Weights of a small GPT-style language model, trained from scratch on English Wikipedia: 4602 steps.
Each number is 128 + 32 x the weight over its row's rms, rounded and kept within 0 to 255. Layers, rows and columns count from 0. Numbers have three digits each. The size before them is the row's rms in percent of the matrix's.

# k: layer 6 attention key, 128x128, rms 0.192, rows 68-95, columns 0-127
# q: layer 6 attention query, 128x128, rms 0.205, rows 69-95, columns 0-127
# v: layer 6 attention value, 128x128, rms 0.197, rows 64-88, columns 0-127
# o: layer 6 attention output (transposed), 128x128, rms 0.22, rows 64-88, columns 0-127
k68 112:115059087164092082109097176079133127115149118101130168114172131149099102142131089143145142098138067147193141142092140131177188095110146143118116172140102125100145126196116121126101140160120091104125117160110103090158167091116171115097145092050079112188079131126104136126171125123103158123180154101133123183085044149162130138093127135106151075113071144100108168210124138111175113168155
q69 107:135134165076115149079152124155130075043093079143138128123171191084122144160082087184081141144151133137116148142153050129178093151080157100174173156112124107113186120120165119123158136114143132102117178128118168136104158110090167139108127082120093120175133114112141150141169182140086139117117155145149084101147171121184105080194131089112167123120087153099156119149127126113070173057083
k69 097:091146161131151126201201080098104149164065102089113109097128153161147100152091151122095108185157127066117165137147079105145119167148157094110142068158164104117138167073106065140101139081095203136143152141103137140124112109218098182160123172121077146096133113119095126111103063097101182196149104153170118112134113167118147147105149093133105134181139163138141132111106122126162114145148
q70 092:114106122072118064179103184139162080106118152111122166123093145157097101111125125182164136138158126122183141154127171114161159183154176157089112130153089090061123100111155123179089183144159098158149093139206123178118127120138102116118138120113096093186113105106125094066150146138196180140127108103090112104164121136150125072135171188104089140067139133164200132135130125082098164151119
k70 089:102178136131183160182227078066101137128123062097131130082080158115168141130101120119079168149154118072068112097141068129131106131134121105116144109132124133159130183095093121141095171112097181111142136175084129164124147091190081137186172175147091137074147116152134182128143090107100110132137126122152136107153158168080158127177136102170127171167174178130153155093120111131143123096143
q71 111:138126148156103169139157107103139153116132128092166122161147148108109064069130128123122104085109196112104136166123095147131117175097198104180172185127114154099115181116164116081089110082063144084147162120024120124123130149073165130116118150132112167086123099094129128080154116095157082129180133108080095107115130136154103109100164077068126077168106121105112178111138186127088160174129
k71 100:126100076125117145172162051127096131110089084133072119100117126133200140153107119151088159128150074083129159159156077151178094183094187159081123120088161107138152051074136113088093084058148124158168171132105156124139143108155111168111124153176106133146158105143113171087097100111174139090149131124154148080171139143107179141148141160108125139102109143169148111055093098162118106082111
q72 152:116104111083098069151145121130139132134116199151112155141066112177126067107144194143135084121166130106177106144125139131123151132173109161093156141133104146142084081115100106166064178134106090119088121164157114146138060107099112134159170112134211159112088167112088037096123124098170169156146130088127141125137071125119155134111173193151071174126152154173131139119116129086095103185138
k72 134:151119105168132106089074151157146120103190197116175158102122088115111151083184116147155143089082121198088082124125154095136135116101115152150089146110080139150125156191157197129133107172120015126116110133121142134142171161030129098123129079131148107114148121178130197092172162138140090087128176080105180125138162134145129117107103140144154144118135131094142146132146115160080133095115
q73 123:122123120144143150126156125140107109155135167153137133125083150193184089055117168106178111134112091122173151125171119126092128105200107163132119133120104083134108104158076171142143131060086082094088120200148138160127076128127078159114145110148141174145065093139158127152153073108181170113180151053120141095120080150126083109168123130138099139172119167123186165119098175085114078159147
k73 104:183135082144080092071074137156179129144184185122170154118161116122120088099157093123212100104130102186125084135086190098116137115088141199128097162115099167126098128143190176107113117169113030138097095155121121104133147166052175093107094078090152131138117120136140130096161176120132149148108152112106153142092107112161155121111135129120159106154111165085097142138180090132134142125117
q74 123:129122174090113115161145078159176152157120160174077120122116118097098084123172158150157092111141165086110152132174124085150099095145084135109115141138086139132128061109156161149089138210093074115131149102122108087140120109106095120161150095140172198098107198120089131078167086124129143182179127102165094115084131165179099165125176121156052111133071120130158092107154129147130090170084
k74 109:118082106180078137074098177176147129096148151109182147151140120113126119126135101141162132108129138227118104173126192134130178156081151154129127204103125127139177113203174143087128114139109056101121092105120120088120159126046144094114131054133159098141179096158096161127171171120147137075111172118105133176148108143147170125129145143118175125152118124111106159136184142128073122095149
q75 103:151170075116169161138113091171104164128169129131112107151179110122126178141118077151114102131083108136137133164093169176100127125115117092106115100082177129124079180056129061126201071116154214133115116072060095141146109105186138137113077147128128126173134093151104142101095138105125116119145158148132113162119094087135126137115102061146197147091142162117119133066179117165105141080150
k75 112:114136131133141125149138087060152118098131094121150169056151154103175065145112123119101112127091173107127153177110078105140121147144157125119147106156176111115191136089162081114100167073152136113112205122113147123173153086146174196127104133128085136127093078109099064114079074090123127186109068088178159071140153140112116136113118129107077108156082155131125067139093092130152090081105
q76 111:132134084196168111112147087073180125167172066111178154072169145160155125145098099116162133058130148137139099149182182139116133179107125128180116138160110109193111196133131103123110079061142154118154158111126122130154130168145140113056114157155110047146138151119200176136117174165129126144114117157106130181180119153099122091170125144157111130138098088144183108133087103143147104126148
k76 116:106143127106169152159145077084097145138088125119145199101138133144166093132150186083097096159114119043124197079134123120147117094102158129116128063122133086086118172084136122100114158108116147147105169148084132180161166082213113139112081182109070132109117131150123123122089084044153113109117102126147162065168113075143124142129129162150172131114099148084154143083075155142134109116154
q77 130:172120153137116137116155163075101140068130105121112088124147186062128154144114122166086138101165182144102192133089101161124102137065175154180128148140135054065174120121150162106134106120108133114141152083039153115125173137098201137139145151116069157119157089128164190156164114145114129107149146176209094134153162145161110110152154097076131122145086131081142150144130155111111145087106
k77 116:120112114141144127166190046109098139143070072119085095118155130212152102177076114122081111153180068046135159145147073128166134141124148122123160105164170098127150121108131079146109110091101199124153184158130117150153105061192116161136128149101083154157155130119086091102118054084097155171149103133156088156137088151129125113122131116130098128155099169146148141106125110136145110124176
q78 108:123188097062128070131091128175165126181103143154076093172139112062085170153110151086126124105133100104149117185113139131162105091114080152129213103143172135134127106094137119168183131118152204096135128101119039091107097087109147109157123158160139143142159113144106077124103155103090136197120095151085127171119099124060168149118063141150117124146143140153092144161146140148146085150132
k78 090:126072103110110102076035179154140143129134181129141118150130127105109145125167141104168114126053154205146098122127132155146175138132114113146119137166109127110157126136152170117169117186138068136106159117182119115151192144008160082116141101142169136172083128125108108128132171120109098096160154147139127139098133154166155133085056159140163159131106076111107083176090156134081137129093
q79 117:097094062182125164172137139054180118115131055158182166085133101166117122148140070080124123158117149139116104196120170123139175160124177119115101161126168137107109186142135101085104082099111150074151184139083119165156168155141155100099125213099116094121111091064207170126119125144133071098111146139103144113141138149141156109107140138098158161105154111103131127129104173139113150144179
k79 099:098181135105179141202178064068104121121091094116109150101165151117158091140109170143088117135128121039132194130167100113169127127112169127099102095119138086153136167074114097138104144133136181152130158151044127147156162086204112171110130176136070119095125123137093175085087068092170136148153098116164145101190129134087151124116125143132126153142111166123147123119089104126156085096133
q80 117:156106150150164135078154155102108130108187114122135122110138137108144157157131079112082057102139155199126128105125135150111102162093205171169137117076122106098153125184102086121150107094117128118129180096094167124103137153092164128118161158120104128120141145106165179213194130158144120111085101175196155085124181155138121109159160074138125136165110171121170130146060136107089143043119
k80 113:135157144130129138161166045133118134188085117158112177140146086170130105087087131119096118143148147077122153121136120110130119133146150085163177126140117038085143095089110117140091142087090240168117156117127115175113102106191090179143110148117107119122193161052104116083073121127105149157106080135122121117138103063153101123128130137099126123172136145103170108138163113106187138138190
q81 110:133128121165087075101196205143061126147134105089115109147146138204152110155112138117134144148166133171126155085120161162086136163166117164131107110100096066122148131173103153146152164078073147098076116216190141172083117136113121152110166141123144130112139167111110098199155073192158121148122147104144152078205106129157134112111074110116136134188142129098145135116099099094149142125132
k81 104:185152087117123110034062129158169116146184208144139152093164064119116147091156120096197135116119120157107080155045172117121124099119088173145119174115063134105076073152103138125125129167148151126122120129143159136095114129114175073136102101128118118129115175126148120132171169126152117117087113058085149159105145069133081145114123146101122092124109159138110197140178128092151135147123
q82 112:165133156135175198126077089162105171155154175129083174111132117103089126119127129124105084085085137149142149107162163094135165122108159133132131100096208190134070156143145077100154138115153134208100163079072152122125090136150110128157115107113116138147139120125088129082125189111163153140087140138093106160058154084099114160122157130149088141155112172157109105062147094174098178065093
k82 119:062062136145068125157093111112133081130164112156198133150069200078199080098129141120124088110119147186155149147162111178112090143212173103144128124165105148106169117106121155103167095109101107141118134120163137162164132118126111179108098113124172121143096139081102108177115145139090118128069094130151192077101134116172105159138117139100147113136151087143120090133095072171126178087148
q83 105:115113094096156123128112136196090147207160124163070117157121134152159119144126135115153116168101101135119091125106137100165103098140050111099098058082145177138119110128140180154168169132111200156098060102150089142119132101136113110198104115126162111109161116157110120158112108115132203147142083118152141138076110091118113183122127127175102198099191142170193122101150091127175083121158
k83 093:149125095139108128077015206156133123116170151146164139115116170099129118105174102128187103094106181213124091114134191115080155109157062161146114166109114161122161142195108146161171111145128073112109124126164130097126147138063159105102153087103200114170100108123130128148135224149115115123128126094124110175137161120140117116139085135116150128152118100121084130188142121143098123150116
q84 118:129137124168112153139124093107123134175152164175055142107115086152082105130185122084138096097164172142091129141121204124141185069106114165108137129082179143141079119128144123138105125194132142136128162120112122101197131142078142123173174153113210200076147154096110124088136130151159115145119109163126149149099133154087143227077167119140068131115121097134095105129132131152090119192131
k84 119:133113146119123129067065146215146123104168135171143133169106086080120162107153130133149138103104131181128121154151181145102116129118123106168116187104095131130148084155133196090153095130131074127113098072146116144109097160069133108106141069162194070134172132118137158133148188149196075048112146125084107149124147088102134112147102169109130169113159082143120097122152156142072130063138
q85 087:123144087087088097110175159099138142164142106096109025149132131198175133123160153136148097141152074107142139163118132169097099070123070118121118134158113155173153122125101113171168060130171143113132105077075076121153065126129140149115153175170170134100108122163149113119136113100069087127165132154131139128144088200115102132116122037120169124134157132119129139153114155177176072173155
k85 090:176108116136096087024057189170148128117164164153129149143140102111086158104127109117165112107072102201164116144079160133097156103096095161163131164096102157118116061172177175122147108145163059139115112110144090080130128159038182088097111056099140130160112133146140113128133180156134107097141153115102122152096124122143117123125113168120130096090111089097106110176156142120097126139103
q86 113:108119127140113103115129076184169118064128133092138186099192092065124121171137111099124118159126172127105106042157156137160120156110134076181154129095132174164115159105141098103163131184161202202115127095132203103097135075124132117130126063111126077133160159101072117107143149151145164129139108117137136160149183064168148149129112090120099120125139115154145085117115087089101125074095
k86 093:094130166112130167198164110091097121146136094139125133062126130141135129167121135143095114181174142077107156166153079121121102122141146096106133070116139048092159155102067045111112174117119235067135145155144170160138130096183078138173127179156077125115167161086097140134090101138105144178113110139171110095163140104108118130113155121130129133134162155148176160064096124142154102131116
q87 139:123130112151117128148159138112174175098156076097174142156130105101141145129134104139137079143067131175089141183146129171161149146087220149097075127150148136107179125086153139158142143132135087091190172134088101119156140185134154146148091155135078082155120119138168122096169144137096054148071139145134151125127183201090194085110163151144129120099121056130121095139126067126110130093081
k87 121:088124129120195161166176034063093114101108113132129141145117151129148141143079134100066125163116117039116157118158125088145118117089170118155097081157153057118137168066124107098116133081095169166122169099093163162124123066178075152119159185158070119129142144119170129105092091125161126124138106143163114121190122125114114154158104158153135126144119121146172105139079115137095105061162
q88 098:128112140093094100116129100142178101083127142112150180084139137062124120156133138108126121137183175096132118095186086106184146168112141102171155146151112210182127123113120076132053171197146151146115150141170155066059137107078152111157118080102105111146123195132096095120167185144095175131106096129133130114110159116131131132126161167096087143123111133206158077159125097111091136137081
k88 089:075119156136154156223163108100071129143079091103129128093108146162137118133130145131074110169168155071085151125189073104163114132139156103103134076125138049124166206132089101124151138109118193116157166168114165187157165121199069128159137187135102110095147125105102172136103101126118170149119140161164154099197157150128158138109147116136152142144167151111148142069112110150123132118137
q89 101:123063151129149141133042135174162087125108131118116152133103136097089132132094141160080178101178123051157154141124108085173127128216131134108114132168138119142129112150154160113080136124132055228180095086119151122096168157166123134163155096133154118125105138106119125079083185114112164145089095112119089163142135144118149137165186210122089147127133162147091112079162131136128160136083
k89 133:088103130129138107168196184053089151116090104081141104156083165193130121161131147156116149118165127079164143096177079185158148127124103094120123123160095188137114138158115129172120142135100113086171117166162091123154144148159078124139163176088111155132094114159078176203174075095087110119162116140098146144108105187110119121128152064138155125113160121173151160157099153132150116205117
q90 111:120154188160105170114132105127152096109110130092133171083166155101064138145087084104128112118174157107079118121166126137153151169127144111176137141154144126141170141128208161117048119153182167156168161120109130083101178094077134125107132121098062063143161192092141187100105181178164148150078117144137102164155199113159099117128127145102104109101115083176186111152116119108117141123117
k90 096:091131120122175140209173096090059130148083078138125124096094139145149098161120172120086116155182117043097170120160075138135111129125154097085155114148139095108145148106067086104129138111096198114155167146086155178134119095248066138129123195126101147093129144141092153132118082085119156121126099180165137082170128146124156148135116134133134148144146157148122134069100126147117119119129
q91 129:151114113149161089139147114110101121143141154162153107129131094107153074136236162085118112138070111155064077071119172080118147175085102138104101113110129149125103149130092150101153161184096149144079146171185175140142165127128113067097159133117164139097111135130108076151150080151149146125119144137166125108118075087128138191080164156149035137140123143122095098171052128096123098137149
k91 124:127082157125057159100028167229166105118162155149121108143119141100082177082154104110120160135124152217110107109110156129113107058181142161140126107092124102118127162167104156140124111180118107123083153133130142146081128144080156126155098119129176083155171123087130113103168177202134100096099158094098124138124126068148131120080094153111150148135145119094151165142175117124118143134175
q92 117:067095088140157174186115111138160113123123139131154185102080098165124092098208165084126120160115145119081089112161128040178175137156120086074103143142127213158069154148091126100090159191125096167118121132175127115136172156129103130109154126119154105131085148107123103103142100136113151125091119104096154127076124159104152158073162201101097132108115154182099075119108131131140143167102
k92 127:128093129135092140143087229096123084132150120122192129152122144047105125097152125137117129132112139137139109096172152148137143086174120198116123124080077110171138190171103155104134129150161106090144085180089141129159178155128140098109142142111143088121074093130107186142154181183138151094166193104146201110145134115119172165061161129102183126075171108091127170120136123120139128164132
q93 141:158193114097148113103091173084107100144152105133128126112159158140104145120072113146163158078185082092125161090127085125086148162054174128120172136144112124108099150078142069129094142126127171120086135160173082124102114135126129119109070126111055137175159140125130083128099212109111133116062160148080111157141069055116132088143123127095131138120137124139130157163193131142139196143188
k93 105:079133144132169131202160084095093127139074075099106127084090189105161082131114160128070146137151152052104137124148060126166103135164160088074126078127161127128139191071078097129146127087098167155139181146100155173135150129225109164155113171135124137099083089139138138139122072092125135153115135183154156073146156160130136162111139121134105160119118144122115126080097113180123133106139
q94 115:133117118185145198136130050154149147103169106162125152085175145139110128136147078108121114092128149072101065145123128129110151148096145111167093151105131116152097140100142125098061090128123180137132162106030113128156117140103152110137119095071117123131139134080173213116052130138151094099147156105183087139160116106186107183137167152172126159094122114123190098088149148114064101141136
k94 109:103166152148181162192176058100099119111069104093110134091115126155164083164118168133107124125175159033115184149165117122145098112127153111078123111116163105150168168106127081119124137095077118106129171138082165133134141126200065194103107166121109136067175086159094135115106085054173127138133087153144151104191129133106146118158120124093107161148134146142148112096094115163141106106138
q95 141:106038135161141143136133139132146137141097135139146146115058112181176105122154157110154097153101116125112096125187134124143132131184118121150103166151083121175156069206092162144077145121103038160116128159156155106169138161136120151167163107134195112110062156117148137149166079137144160084110131075130166141106148156124125138113095193186148158139106109152108083093067072086122082126120
k95 111:168143110119102125059074190167169102123183186142170130158130094127095161094163121145188130119105120199135108109117215122094152108108097169169103171087085155142108090164154169125150110179129070123117068123156137097109102180039137080092121078112169124136120144151142132136134206152171116098134147132092118148098132105144106116142126143134148124106163077124125132183151145134101169157151
v64 113:145117131082125137155191144136102132086156117135178093135124106222102123094140099135070112072153164161166162129157166159114087124078118094173153141192123106154156120154159087114091147154134131101106199059127114142111129135076159187152120167165113159166094179089126071126186067160090105085140158132072119174121104112153091095165106149112110147147118092101149155120127128131181125132077
o64 116:103166128119174135151072101151143076117138115118142132123153126078163145105123158120125089132112105159094100126071097129119152134142080101083089111090149172129080159143157117112142130145180207188137100200159136079075089131182100109190136057143142143093173101141083096147142124117130135186105094139203166115115155146111147135058128074150124160111168136139101068148126188097155100105151
v65 105:127124127129136089118120114115107146143108118163148210124169146190145160111103158135167061084154132158141122146095076041138122156148150086105076127129162156081158180113103136131134088162054048094136146122132130085156093148145092158091159125098183131094166106119135088091130139139152101084117196123081089107149121167137147139135127035103122190131140135153076120080127116120126122175092
o65 105:124131116083123096137151163098148151157088155113145127148097110080147129101202113139115135197149146143117121112145116181146131109122180169122174206128120107143092077118127086175134146099172187192090122112094177134094134094111134118128094136131100127120112111146115179147165130159114141109165046168119141152097137088147136111089106170079151063100107123085199113209134143076066089104093
v66 109:152118159122166139162135144152122067125141132128156074147129096142143129160197138140103110095066170077059144103118134073110154133108156138144142166077155098123174130153121126119086152128147110054084188103092076124076164105138163101116104124111113213131106120116139123088093119112136133109171172116131053117134153131129138167107160107147122062139135113103120152110130228138195164110196
o66 100:129168085085123158083105101110134144142183120133105180099127167158105091128076129128179122153102109173137143163141163156122124073175090143143095137166116131140075144124129115174203072063099087120141051127165158179170129117132087122099126147171141068164132101165091129129123116120130095136082090153165155154112067122100147193128083198101178175157129145146125135096146100112072142095161
v67 098:126122143147173153112107073170123173177079094152139176153161174111128144106108165135135150124072142108122122209121157030135168148151092106115145140123114123104095153118152133108110106115133081111142156183150117169140124131134146118026100107103148159105166111106130124151103228060156118096123145134151080148089121117114185200167136090110134143176126117118154104113145156210113124144116
o67 084:162144108118084065093139191127111130093171120111105078148132107154098122183168046103100149167126132163103127123134114170129105065108167167152154145106194104146126090105058120179152153075097185060107137113143208136177138111110122150208147144146124112175133117146155168091119095149125165107137145090104140087122157107111126131112092126079130099112115138169078156148126079144158118077165
v68 110:127098203060109133157110141123096129152133121146123121153203103124071101152079153089080169070147167124135197165097130110094115112119132166148132123128091101105109120129208125098145118068160100112111153151149100127112170108109114143115141175131133175151097086077118167160147173071092091126086121103116105108105093172069153103165187095117131115158110151104160127109171226100162126141106
o68 103:175154130216102175144152084147166100119150151115141122074080152154135162119195106160099066159036155131106094119176119178083152091091119098139099081094133176144141157108049098155160114186115124128101119141118192142165104147107140148095102116139154149134112146147127120122154143143157143085149150155134165085077148071139115107151107141146090131093161090178154114115074074120090119116164
v69 114:123127115122105118151114156080141091087181136140118135122082164078120180087148076167118110160154128120152140071199145160090084151106143132151079133152120117199157115089139158112177163091186183164141134101096126093133154119113161110160166170063135079129106166126097088082188055125107156177148150139150147113155135097087086118154097107110126110134098085113136195123107146060112130079165
o69 106:116141100184131165121119117222111129160095190124182137092150108198112101141113145096152164108157140074147100155108139079169110088106110156068148148156132140076104125140155108101127071191081130189097099095137084146139077172146060081147104081159135150079111098126090144160111137097102111135139093148087159166129126146157126159150148191131103132106141156110152071126160136185153139147077
v70 111:074185109113116193110146097113169158138114162135080125132084193094105100184151143127151130112154087155139122151155094153197154084131093063122129143053158108138135123086106128158180079137104132114142062131115114129174129165133118106085147046115151136085158141106119154123107158133182142152140106189180147104151175168089122107103064138157163135103113130098130081139129090137058116098174
o70 117:228073095128157050131127155096143136149140125152124169144140092182115143084129093139152169125135154095150153144132145119130107106125140128115135149153094154070076140149100176120114153084104093129067170169140115102175135100158153103087078180183086131154081123144180142112168115131131038102063125086065115163114110102164159098158155103121122174173142108128144131165157161086139127147083
v71 096:223156143122156117104132094104062126099144136117169185090076100156117141118143135092139121140111153103128106138104152146145156132117111121142146133118090147147147163144110115134071151091125136102153131083160184105156157145156142182059146130102136123149123108105146120114056175134129064044136155117125109232108155109117134132076207147180117097110145159095081111081134120163161174141060
o71 091:100079166126141108145113190196141125141133126120117075162144170160139147155130123140197126107144060194138159081111111118106089102177119090116137092133155138161103112113133120092152133076135147052117135187064126136106090080121127118211120170172111175128118104145156056132122127073099156178192130093158152115140087185154114119145092128070124116149146101099123077113152166138085122126151
v72 105:103121182083133140138098117160154169167117152137042165127175071148122163150137131183128148126109167100182099126112134083170139114109124125160090100115139180141119159124142130177144105101123116038074130108126118127118111056136130154132162083163163154134145157119154195131119117097141129080117120155166124128063099158187184083179117083175116106146122149165090065085195089129147099116128
o72 100:136167079207078105101167139065128091177178096124204127132077147135114138123144134059152130153089082142116205142129133137094134147103148084143154127100147060077105124142081113111107125139109125154140120198150147111104122129095142141107091174109134117158051122120111129144159103151162146166094122140127129136146140080059173150104142168110165171130112091084162167165061096162128166124164
v73 109:164070117078146152095115073153091145144115130201194119171138119120135099152164148120082141114121149126144180180042121133130157093123146135140149158149183107151083193152146087136100157094127115123155151145079131109111086080107146126099090093131098142148111108107107122082099182167105118088111155167131113140089133180044105119136178133102133064114130153156166151079146202185113159122101
o73 109:101154125150134118107128164149157133083144107069070138156096101172126157137086072121129071153117098158156112082098152115065149168118094123166088088115077132115144044147099163191158141137140153095101137121130126131148084128128127127100134159149151073084207130113148169125158091119097106169157144104124147182157117112203132133151067105203088157123117117136152132163142122108133067119216
v74 108:116128109083117113127149089132124116111171176189138119168090095120091071140186165145132140107160138089201136117113127174162107096137126104120175125084122150124081104128106132184147109081130131066085123156130138143170112073080132098164175120120168129125055161149145174165061172080110110160177142169160108144141129153166135136131111128216091132184151121077087122075152090086121150126157
o74 102:172114091123148118136126141105083142161120121152153155093127210143144145090038105070150137127125082149124084135156115159123123165132111190138131094115147106103151130128131148136152085178076126147129131123121113161099183181178140139103092187181100185099144090122141072146158129112142143138135100157073105188128137131046144103124123105129145185117017072154143145100141163096140078122131
v75 111:140113195107139135095117101153091151111119144196189122128139086087116085118199130118137114157090137070165188179054141100155187099130129110096154131144064137117055148145104138156174138061135137074125136199113111140181145170071136119136114088114071115110109090155120154130084170108104130128116145172131131125100148205102160159147165142128145153150140121127139135046119159116149141132113
o75 110:122154037119126119144125105139125153119117104123101104107130213174180138108099075123110147110162094177061073074121137115101101125108094164135093106096175141155119145123152163196103075162110136177118150102138111183145073082156160100097134196144118169170179132137185162123132120146149145144147134127113115114155140087156166121157077128181106079141098076110091152120188075114092147129155
v76 104:111158094094102156206159130143125127187176126137148099188155145119131187169107103146137113133093129163118088072096148153075083115138183158139133100150167120123146109157123090111123078108163173183167104203166123107126079120138106126143161160180153138145123138159153115088147130170175085151197187097157128119166129160111144112105115068087092128099103146116118147138131178071141104042121
o76 106:153105114206198105100088163155095130163131139114195171116079086151189097094156122096108114122136132096117149164093107150185133131156071118180147187115115133156123084119151134163125164117103082100126090091113153089067124138142143150135172160097157124117099132077113139148085116093100212147071080176132107128115081116145067164110136111179132125172147126135132098171124108149088085185126
v77 106:145113108076110085140105125139134072134142107072115126197121161132165173111115113129134145112164082163172114075148169151094047124129121157158124115111204137146128159129137138140099120112076148130137154128096145158137101014124134073159157124098180136171099138076076144145138112155089167152137152080159063151181092083105076066137128111127088083169124170131136130118146132107170152121165
o77 117:148117145157138186121176130123150133197174091130146107041074091098094119180086091124129159170133165050154138161115102088127172124105133093162117140121085098118151067146135128124135103143157135098165121079066125137090163192178091138113136198141130077091177153157127180129077115142145120131172084154122174127115114150165131142103073116138147180087120150117153095115109134156095087085104
v78 098:098108085163153127084132139079099104050157059102111122125033149095097153150161142078147158125157164090110090102141188090139105133151065125162144187107092132160093134147136158152140172167199132162134131131120118111164166129113106072153159188078097106101100148131122110120088136044101139170127136147140110130163135129109151182115177102127154119170115157080149082141088119077139138145112
o78 104:195100161118111135129128078123074129135104172156135139113224199194145113127125100188109116120150152114072154088124085176138128068148105147096078133119120131145216131119100091147089130099107086117151124096138124125129136170114098134126078078121105134079126081133194163142148118143138116174183140131110164096179150146092122118173134167120133078100183103109117170087180168149129111087107
v79 095:057105127117156223089166127125130114123094119132121122209089162062146140114114104153148156085158074141141152123165122121099156137119067105170127109131098070152113098132107123109139104089181109187104148097095078145184114147110118094109146187106156106127065199081088119144177136136106150161134114146128133120165106089093112117170089113146097197197108137090168117156135127095127089125156
o79 091:193097133139140074142106096138099103075140177120195117089182082129068082158127125117123124164118230117122103113195144126130153071124186121115113160110111142125108193167153158094098153139094144125121119119101173123088173139179112116148103111110146133107191084140116194098136137106206090062113147098124126143124096159114139154091171069131131121103137143105074126093126161153119136085141
v80 127:113170132173135143139177127135174134214074129110152117064135071137153108141142152110156120140174122203099095148096128067142126122108083157052174106123149118091131066131104137111156099148127114124108141174161110129147135202144117188112112112125101083096154115194178099121131161142169118146106080126060186083137111142082146176104073159088133185127136095133116134165114146123080112148117
o80 123:123107131096141134122117176122070092118158132060086180154120176130114157081129155165107111151108126136151147140129093177134106135118162128111089156172105175159096140098154154154112140120114156103156147130094157136071131103109120120098084112099093182189051105080148158079151123135146182082124165082211046160097110121208118090157182148133100121176110127136088110140152116090120157097172
v81 113:146165116099109150170132095096186126150130141097099093095155157090103121115044089144053121090130070141109119187144124187154134159130128143149087088104106120136154125150125162112126062092107185103138088123159148151136064152083164167072084092150109117186141164104139072129122137182155147105153119098165165074083161138173157080137059105122129161088141124110097120185130102120094110110138
o81 109:127119160102139123147083119135095148136086107176103130207137113139172083220175130109180136133060145136133144118177173086103139153121152102145188133123090110117091119154083136129172169169117137123077155192148119109106111104134117074116164182092101103104130130116114163146158130113132141164025086146084096129109090115166107152103150101155111112158078105193095083165097112143155176145117
v82 120:121111154134131130103155171093094122168116085134099114126092168133127117162108126121126116064147150125136150083157090101111144162131152139196166138151089137072171208151149123189123144134090116140147149072105145138122132088106122129152134148112147212141128140072103167133095115114099118065137185114092127163080127126170169088121179050129118068093155174100145174150210082115172138178150
o82 118:113159104102140123158120043148205151079110163124139183162167096092135136129165110162134115177053101107125162118144151142145142094148112160159141110135136104155136059114112118065157143135139148108111127129109146139168154100121162114117085116146166068136132135133134114135152133169172107188078116105178115127148158078104140154110135197136117146138111186129109051082076203096053117081091
v83 119:073088158069111135165107088158139110142117119116165110157161179110151113099141140107079178132115107171123226156147188155115135117105114133136167118163144121148100136151117143086164084058141162059105135149125145170172051101067162144104115091146145139135077157131111127120169177086132169168153120118122127110138071129137168097157132155131081096130112073090152126204118180135126081097153
o83 118:161170120130175163107132184148152123154103081120103112074072085122139140214041069140128148106100151088090071094085119175086135154116131147112077131136158130144139141167123128130147153214094101162083156113145124081092158103172094125137155167125118106110157118119147125093126118141126148092129131135148134127157135112095143172139076115083149174188110146174112126116140049132150223120129
v84 125:097120057195171117124137156135137135101118087038119060129077166151137120196125150088159125126066111094078124087145098151125135164152071132130164160106049170100088129160135133178122095177158126187160157107142158151130133147138076105153135135123098125116134104143090122160136119076115142112172161092130134099103116088083095161108160133181135211098117168122141140117081138161121153155169
o84 118:114115150145065149132077107165131144091146176129122149162180108161079124074108153159056107177136118122113131182099129139104106090167124117170127131150183158125162145100122091105156090091148114104197170119085100109142150112146157120109098156152085119175184151154095124088114207152136086122068106202084081116133193148115145137120090115165133050131168105128130131142141144160134165077088
v85 108:141111146147158178135152116117131151207176131113125155139102149178158081097093153127129134109107093132148083134164120114150130103200198119137196146091134095087116137186138131099079116140105109154104084116090132158150097158103098115187152185135144110118120117079131133205060114099178091137139128172110104125174084119141121151097129085156112181147170138078072105173166174092167121067142
o85 126:174099099084070110107151151135146164026101114150159121143179137087122125154153093087164111138108190126132090159140083104173149142096059121126123109141101118142210124126117129169154135116149127133118109102145138078090172170143161145070126117091104154167109089200186087165180154122103198143130145095108131134088138176087169126142151124093131102107093136182125083093108137139076107159109
v86 110:113093082127095103146148162145133164079130153177179201161102122088117111142149141142161106132154135156123118080065166130149136026177130130088172119177157202066105127132108129102153116133134119102094097168160126109117082084192132197114147124144117097131126118134135166109146123148112137165094147167086138100181111162207156104104153148178132098116182132094142068134123130132165114167084
o86 111:099112159154197108090136145062129148125083059140163103057177130117149198113130120131156137097161102132113201140177123163154121173123128103173107182094089070157135114130194103155069143120152102175139125091111142126172124103122148112135114145112096137108176105093167099142131141105121101124189114130177162159064182126079069102163145117113181146109073111158144137137123083103118133076137
v87 110:141105173117098133107127101094109130199117138109112139138153121115130179144123173143163153144136092079165134109114126154098174107168034197128182097095096102109025085136146123222128151131139146143149130138143093110120078120153155102116152130135109114082127179179130092175136167054110130134129087188116110135090071125055102114125087132144155151119113186098110168124160137154117145107111
o87 119:100113063204177165128146124154112106038098113114168080123089129131123089085109080119103082196112143170143129182180142097114125146186184099137094126119128165185200138131134164109084125089137135079090140139102160131150168127165083150095116078116098116124126118108095140157143133123113138114099183077137146123181146115167172201139101116105103155128121047161130144129128091153142135120150
v88 098:154082059127123144118181154118126137115169131111139143125060152172110153140162107115197112097181125091124145074159168158171136147116090142164160127087132119092158114119095150085094168198159100131185165118094096078098114148164124118146158193155140163083113154143112104172069115085143127107172146114090158135163150052099044130119189146101135135137108143105130156126139113100146195095150
o88 105:115153183124154066123128117130121121071086101145147105117137147127132102120121173150113118123162168138098099142105102106086096129140081148105158195183133131166102141122143116153169084105139105128106104119114098173153126141171148160140108105119103151135097068138149103113152080167135055110080140182148125160136119192117163123118113088138112138099172140142162088180134252154094010111148